python train.py --norm="rmsnorm" --rope_fraction=1.0 --init_std_up=0.035 --beta1=0.95 --steps=4426
Each number is 128 + 24 x the weight over its row's rms, rounded and kept within 0 to 255. Layers, rows and columns count from 0. Numbers have three digits each. The size before them is the row's rms in percent of the matrix's.

# gate: layer 9 MLP gate, 448x160, rms 0.194, rows 273-286, columns 0-159
# up: layer 9 MLP up, 448x160, rms 0.182, rows 273-285, columns 0-159
# down: layer 9 MLP down (transposed), 448x160, rms 0.0635, rows 273-285, columns 0-159
gate273 102:113098107146120132086127147146137148097069102148113111121108142121136125073145136073093137133104143126113132161154132099106178120110105107141127120158126147096119096156114127163156094106148133138139099141102078140112110076134142126136124116126127128148127099136122117103151113145116136151127169127110111108141157092188164139152140122092111157193119116136120143152150132189151110172109146133117153131099120117101151071132120128094110156167152127100103128141155132112143127164164167
up273 109:138141122095154130122136083116159148131099138116113155118086133136092125123118088139122140153106111181141103135139109134146130139114146134096087130135114140195074177155102159152147156109114101142123097147150121118140098090136133105088116099127136155153112155101155136163134133130143091145183091164097109140137098093130132121110107151111128129130124147109131128124157108110107090129109104118093112120112169089085099099102143142126101155170116138121083097157079121105167132129101108
down273 103:129116153108106124153124113133116132094138139148146128126135174135160118101171114081107108132128139083159120159123120128134081125120145139116096115078114135155149135110142147103118103126133158126144108082141140133138104124138152115124088159097095138124091159118121149089140123168139160166136108084158095102120147105146088109061105113166112157095100138074151169113135157120130120121129102113098101135110135096093161123121122105111135092189131133088120125132139100113128127181083117
gate274 085:120132144168134117099096135108121149192151106162128124081124133124128132174099165171109159138127152086197095120135120125137098149110081117141121112096112128141127135137140175092148126114133132179137088132117137152151133166141120126105097122112141126114137144136111119134164112103094106110120113145104106104101146111164121096126163134101181137131123103099112126121124111162141178153131127145201100149128128110106163095098173123120133133169098121106123155131140135112122166102100142
up274 085:106117105112126125163116143120179135114185126121128069117140121112134158130091157126126136157117165147120094166137106128177164121119101152119126184120136168093117154127152075157145103134132169100097110114137154124115143141127134131122103133135091138114143133123173127139165126154148163108158126080100097183127096090130136128149124163124111127102103118167152081095135160135115123122161161113092162158117143138102110107137130147131131095117099144138128097118132191130117134092146148
down274 084:102142159172130143124137122128121130100103134144124153155093111120114103151123124125091093127134102112165163115137104166103126123097130130123120136120101115155121101109149164096112121100115130169191145109138149118100088128135130143113142162135141145098154128128110151095111112119138100130128123155119169128104136190112145138080134071129110120108141087155084109163148142145102176098095132093164087087160141158139096127071122117150136132131127117145115136190098112145123089102113101
gate275 105:106120122132136148107116154131135153070118146102110131109145136124175140142141107183077141133175153124110101109154134148098125146112101148166112162124132087159107116162130127195100129100144104134087139112103114101124130129099090189117135098141154118118097106106120168119125111138129144131107159105082138129142101130145135129093146119116117119118136144063093136076151075138159118101104144111112099122100143110140134103092095152130111147103119113120129131154112096133140163094095113
up275 105:116082105109133157108153135123080124119141145145137151113163122121124062140137132125128141099102145161127150105096118120135120166157120126146134153144127145138122109112178084157142111133121144143157121113130097123120138187106154174115146125109141139087107074106134080111099138093124142154156136106139155081118168171114110125127119092134124074151110098149167134133137112105106117181171138153142123152152149131110143108171147102095152114137122104145093131092116146105168116101131093
down275 097:117103192147125105118140113105089146140137116116156125122151128127105123116099099114115180117105113129070143153139183119148119104156098118140087137171169131158096108104135141129126142140128115159117150110117119078145132158118103140138112130123145085155151140172105137128053099127120126117082132182133120149126148117091151086117154132129162128108113159103127156149128125070105160134115091131101137173138103144082137116109122124128169129102136138100109121112172117115109146106148141
gate276 100:170111143110100139103117121118117143128142103134112099157085149112142153092119134126117140143111130142119136116110126117127145103120116108186144150118123144114143132068121119177143128144114105140130118100106170160104124104142122133145128137137110124122102081147162128125078091180138130139124142112087166134131131123165169157140142140141145093191130144119118133107154172131184165136158171181138120170136130130138128109127152126150168100091090131170115153120154104159130173114139182
up276 093:122127146091161144108134127174134156097136129126109124082157132177124102102122117132116165091138141150107160131123121147134148093095103087100181108146143128132128096106137116108126160143138170161076133138152130158124105113123174128164168115127109076156153123116110138114100149096099137144133101127102092062090119142148157121098173073123114127163115123104119158081130133127155138166104123122135141082114107107158110107138141161135156144140146121144150125146131115123159127103160102
down276 089:117186166144092155120105164150140107141127124115112129108118138111101169127140105136117122125154123123132071106170151116125106148148114106090132146166141131085121110169114097163077155129185099123111126172103137124119134139122176130112115122108128148096119119129150139129112133106130161145117168120158120131144146131169118112149178148133116144137154126177138183125160125106159127117098123113064139134109126160117059138156154106095091132105161108118125114143135130157134160158101117
gate277 099:126149131132122134124114113141140146115141142144117125110141108095134088143149126131137150129121099111127111122107149111139131098176154111164137126130146142118152121188141105153106116081121142109094166080122130090153095104154156146134128072166087140161160178129128143099133125128166138088114151128143075137127141084139127132139125172138102113131123105169134117149117144172150098125162068130163135134113128095149100126145124173160087145153103110127100113136175146094129138191162131
up277 103:098139162074152124098155098114088124125127127117132121118087099122114200113107117149109124158168151146181170101128138168115141159113125163117135128102106122140111081118144084128156150140123159098072144129117125137109131178141103127101140156113157141144127130104113108098101133101094145150124145105140148117146127141125145120174108136120147176171110108159145147114106133158119097110130120156104130098125097159149157114114144147167094113135110083112109137128131103170122072121140142
down277 099:159125089113123084136081155115114169127169119122082126142144156119097144102142085112124187133136146133095092143119107136117141128151166115151123124080099094172121166123166117160129130133073140136155122144134138148133148152152140121129133109101143169141119137142138115095066108145170135110162113121141106087118126169105126148113115112141101107126124142111080149113086178120140161101177153127118164098175131149132145139165142139119125096128141155116114129130133180114115123125150119
gate278 107:118131165133124086131115103106117179159132135100132164130094148140137177149096152166098147108071123121117162108110110114091120160144114124156158126148169110162140140130117142152108146098105116131153154122085102141191090156146120104081130149098117152129113112157169136130113110162112134137140130160107117134116128105155132154091130123090135130131138123149152127103103149112104135144173129103127115146156117154109215108083154104118104141168171114146155104130134130134105116125123106
up278 103:138166091129127177137132141092088106141129064144134145119153120114124089163099149112142185157141118122146118120174118124102143122135105134134130203167106140137137126124081139157116124120137133138098148153138130097133117140160113132102137120141183137116134092191107150123130150141163162137163116143094104160102118121145137110124137118111126124134132080110173114145164156117092110128186122136116115134148099096142126130127106090106086104083112136096105156165112136126123110136156108
down278 107:110129104128167161150128125107103127112119146134144129124107105137172091092124120123095136111145151134173145134147106159126146134147121111107138134076148098174189110125134129148107132101145148102102141155120144163088134145067066151131124116141098142109157128140103146122115145136099101153106151137113150112119138134141183133098135084177104127114154126155165168145160124130143128095084148143168109110123131136115141150128036120106122117166130178134125101148124121121130123108114127
gate279 112:133123145111137140143187131120171180121112122154144134153121109109148089129127138160126176186106092129129154137135124106150118111148122158121135143095132141128130132113123122168122134114135120155104113132133144129163082129128154149113137148145117102129120121161143091200142135120200137133158136110142128114154113142133141127080108131151143116107115115147203137124116154132158117140143124101117092131134141140146111120130153132127137056104156146052126126145150125091105160178156090
up279 118:087159111112135135119146128122129129125130114115098172076096151165142136160108118089110135157143172118138064173127123127143099100097094128094130139125144145109130149142119133141108106154133111115137137107143104137142116142108158137099126125129146140125102180145128099141121145160161107103164145146140049076154145112140167155082112143149158137132076098169119110117097103167112115092132104116142125100105116133123118158107128130154151127107164145136122157156148152081118156112109087
down279 112:147107126141117146179089091102130180117122126141119140134125127140147089136119112175140095136168129137124152154164084185123117117112126118190116123150153147106149125107137102130171116121112108095099097112133185124137136161142137103146133186153120130117139131119131136142117102112102140135082124115162146117117084103114174146113127138111174100117101129104163114112156109168150102128105090125155175116120119114161120129143096110085119150128122150108148096125092107106099108075112111
gate280 105:129133122116122107146112125137097111130113131103137137136174096172132138159092110150143128131125129137093140118110107190140098141160157144136150118130150202128150117128135126160115096095123161176110129126123097144143132147157138166143183122104092139137138121118146144114115159135143119117134145124148111135126107091077160157160120130156163154138174133141135149135127143106190115129131130128089082156141093135113148077110160063163108102140123173126160127104134121067128137136120141
up280 106:083103126141147098121111149101125124105135124089101143111133099172133125152149096125155096160155111144143143095112130085112137143129103091131132133147112120110138157157119127129108130155116127148152140110137110108134119120085134132137129130120100102126137116119133123105112124082158101101086186115146166112113174135134146124124182158156118170176149068148144146137113177084130128146128176138144095144133106133132124089156158125167147166139160066138162128150132165147145153130163087
down280 104:148104103090111116176120124151096122158155127172160110086136148114106106114164142144138145143137126143123099087095096168122131119104085096131147111128116120109151176122142152132099084111114188140123132113190105127120133114077151141162092104117109138102151101149114124131130125097102112101191130169121147139153116092107146155156131163118112101144141144176138117113087162125124118104139163113150103155093144122127106142169147144131127143087112109166130121143114091120144118109151118
gate281 096:136147124155138155112120132151096132161107131105147164121133135096136093110179118130134147100109099175106101140159109170124113105172112172142132064130100091154130150121133158135130133103146122131102118158115128141117136143153140193102129144139123145145079113077107130146111099103129109125170125099184147146130144146195126093140140134142103130128143117127143131156114120162144116147132142174148116155149126140157124078092144072131123123148176109087121142111142114116167135151150128
up281 099:112121132127050121141138129147126097122124138090130162117138155125141134124119170119133120097152143129149083150105130137145099107120114117107099127110136115115137091147133139115167126101137153169143123134127154124187095118161118144102137117133154178144183151115142083177099127131159125124107132125186131158138148186144155153134080147112161091123125107150131093110099102123122143179131126174131146124116098115107135137123113122158187139106115114188127122106098143137086104125126140
down281 106:159161123117121137135069150129140167109116089131092132154129115169160187126137117131072108129156148125107112111131083107118099128143087112158169114121166126121158105170128156122111107137113100097130104157140148120160148142104147133127114123144111150125138174124197126138118105106113117108169119118145113102083128098125105128148080090118121096147168096127159140100111155101121114137133127118134158134112157144144110146115128060108137135164104136091113148132109133095109113164096157
gate282 103:108127165128123126222127171135108106109101144130125127123088168173119138148141138145119101141118165056117113139125125105130148126108107130149111099122093139122104164130144171132128142149176102139158139128108137114098117133154102117117162135117122137131132108098092195131103145169116087116130141116179158128146160137114167137120149086132121147118092132138155138136092109134107165106101137130153102117154122148140109127109109114159115115095147141104079107123168135099147144100130088
up282 111:060123091118160165106114164144122124087087150125173128141110098146109098128110101145108149133182106125132155118163102120138146126147138147119115138139115099153191119162136141113119124138116134148108148104108094100120166140125113146139165103122123117156095141135094146079127152110133099125089160116114121150113126148168130122143138150134138096146144114124139168086155128153130150102103094101062143137126110133128127121139139108102165160178144135110121106168083165155106101121115091
down282 107:123084154130151146145112127129140117150102128105130170148122091138129095140148093097128113148169104157163149152137136145121114112143138144155126127175149154154165122150125144141113155165095151134091145124140098133096146180057170137117130177108166146126147154091100103171168162153119124101113136097138177102152104139166118095165124121120130130116130134129109141109183175162124144123098124133166134133142132127136096109112172109153098171121142175109125125131106108121122131127116108
gate283 097:164125136161167141131149143113137136143100118130098115098115118106151084121154119141151128115145136153103097167122126148126108123130131183141157135090110136129095103084113144162130109113182095149148114142109131140129152136114112138121099149146147143174115148154112111163095116138104148086139147163143132130158187110144124128090134103150119081072136131155128123111127133136112088148105116159080102119087123125149111074129126118089122122093124103120126125158092118089120085176185155
up283 092:130116157143131174105117120173117160122150144185091148103147106102112126122105144110099136129114121124120099109149127108117092104182084120083122098097104104112128099143115076145123136112121168099116121108160127144136138093139106084095113132134167150125149139138103154145140122088110130131141107105165128094142161120121134142127115150170156108135144132155169136150139112104164133124082141133158136111145142111157184088140171182124146174152159150121144150106119097083130105106114139
down283 098:160131146108110145136147104168109081134137154134109125150114129086109102141111174152134119105164099135142104097139162118123155097077124105203116157132166130098148088151216139146087135121130109144118152131112090126140152148119110119129089165141164099144095159138094159105117133103128148103078142098126134106108145151155126140121131126110123139122155126112109122145126110140126123118065124119124090144141121132154137113099125125152122095148178125108141139132160153131166133090113156
gate284 090:178144107135143131123139117093145166117139082131138115184103106132175137159120120126122112148120142161150094155123140109113175089093119125169122170077176131092116123137123128146152108159153097146080100127143130160136136118135147180104142133194136102131121138133138182147133088107122135125158129187128129154122179135108133131162106097126156125167150154173151150115132112145124107157155112138118132113113150106113091159131148154111122151150099126132132117147138154122145165109108112
up284 090:128140164078149095130148146189098139095142179154098140118150157149122122135111130149141109093158113104137149122131115130143096174144093117106096134158133123156121121149120133102141150155104115104153135149139184069147136140147114099125086117112091121123151145125104110115135135121133138163175148123131088143108114128102113130145140106145124162108132108118130181116159142108136198041115137110133132128134090103150108110133111111113139134123164117133137158118076131115094123142120168
down284 090:174141107131133097139177093123096149167147097174092115130141162137122143110108145141145154138123141154132140132155181103137115117100100096135128140065119108111099117121113128154106119124110111142134134142115133133142130172162107152107107129082080080122118131168137112173090111106135157133143147120135122163123118171150134129164136122091133133178150111123114099166119116136106154135125141142115099083173147124162132122150110095135120147132182120103119151093122177116068138103113147
gate285 102:147156094092120180083158090105156127101135149093121064130134105160097126128129122147135123098116175128161114149121118139126153162124117110089129103143127155114121126127109116111105120141112105104183145117119151113183101093143130086092129174081110124107112134100135148184112121140145129078105108115117127154128076135134153125147119146117118137180128133154149136097121081150129122149114165128146107110110142153086109134124126105149152133150133108148094094157115129147132103142158081
up285 102:114190135091115117137105109139139121095074156119121169116103081142107119145109133115149112100180121104145112114133111071130111118144112147161128132104132140126198104109180127139145123155167157132121117096127094148125155113139096155124117111091112112133107123129120148089154113124085138132154101180133119093078120101125162135116136154146117129138137117147155119159152098131110086092129108177117133131154082123121095141168127148106133182151138133149104101135157152129158128134121144
down285 100:093149161110133155141106118168116154126117143139110181166143157159109143135123132092161123168129122155163151118118096163136129108146123123118124139126083129165108080164123136129113134145125129099132116114123109152097150132128133130160136096154125128085128175151078093125150109149080081107161133097140133105101138102132108100120144130108134119155134101128126141139180161115113187121105073085091090161123141130108120145127087111128113132129131175100124139121104099135164166166109154
gate286 111:120115128142124099121115134135094140099114122110102144134128171152118094080132139134148126121160144123149157149117144159115159117148132081139171111136190116121146160127183113135125120151161139076144138136119119182106109177152167134183098163132151051148123156115140181121141112112152103126165139115112125165112124130082144129134130110129121133102130150127158150094129107120174135137148163129142149148153117128128160136133091136070124124113133122122178148135102077140126134118138104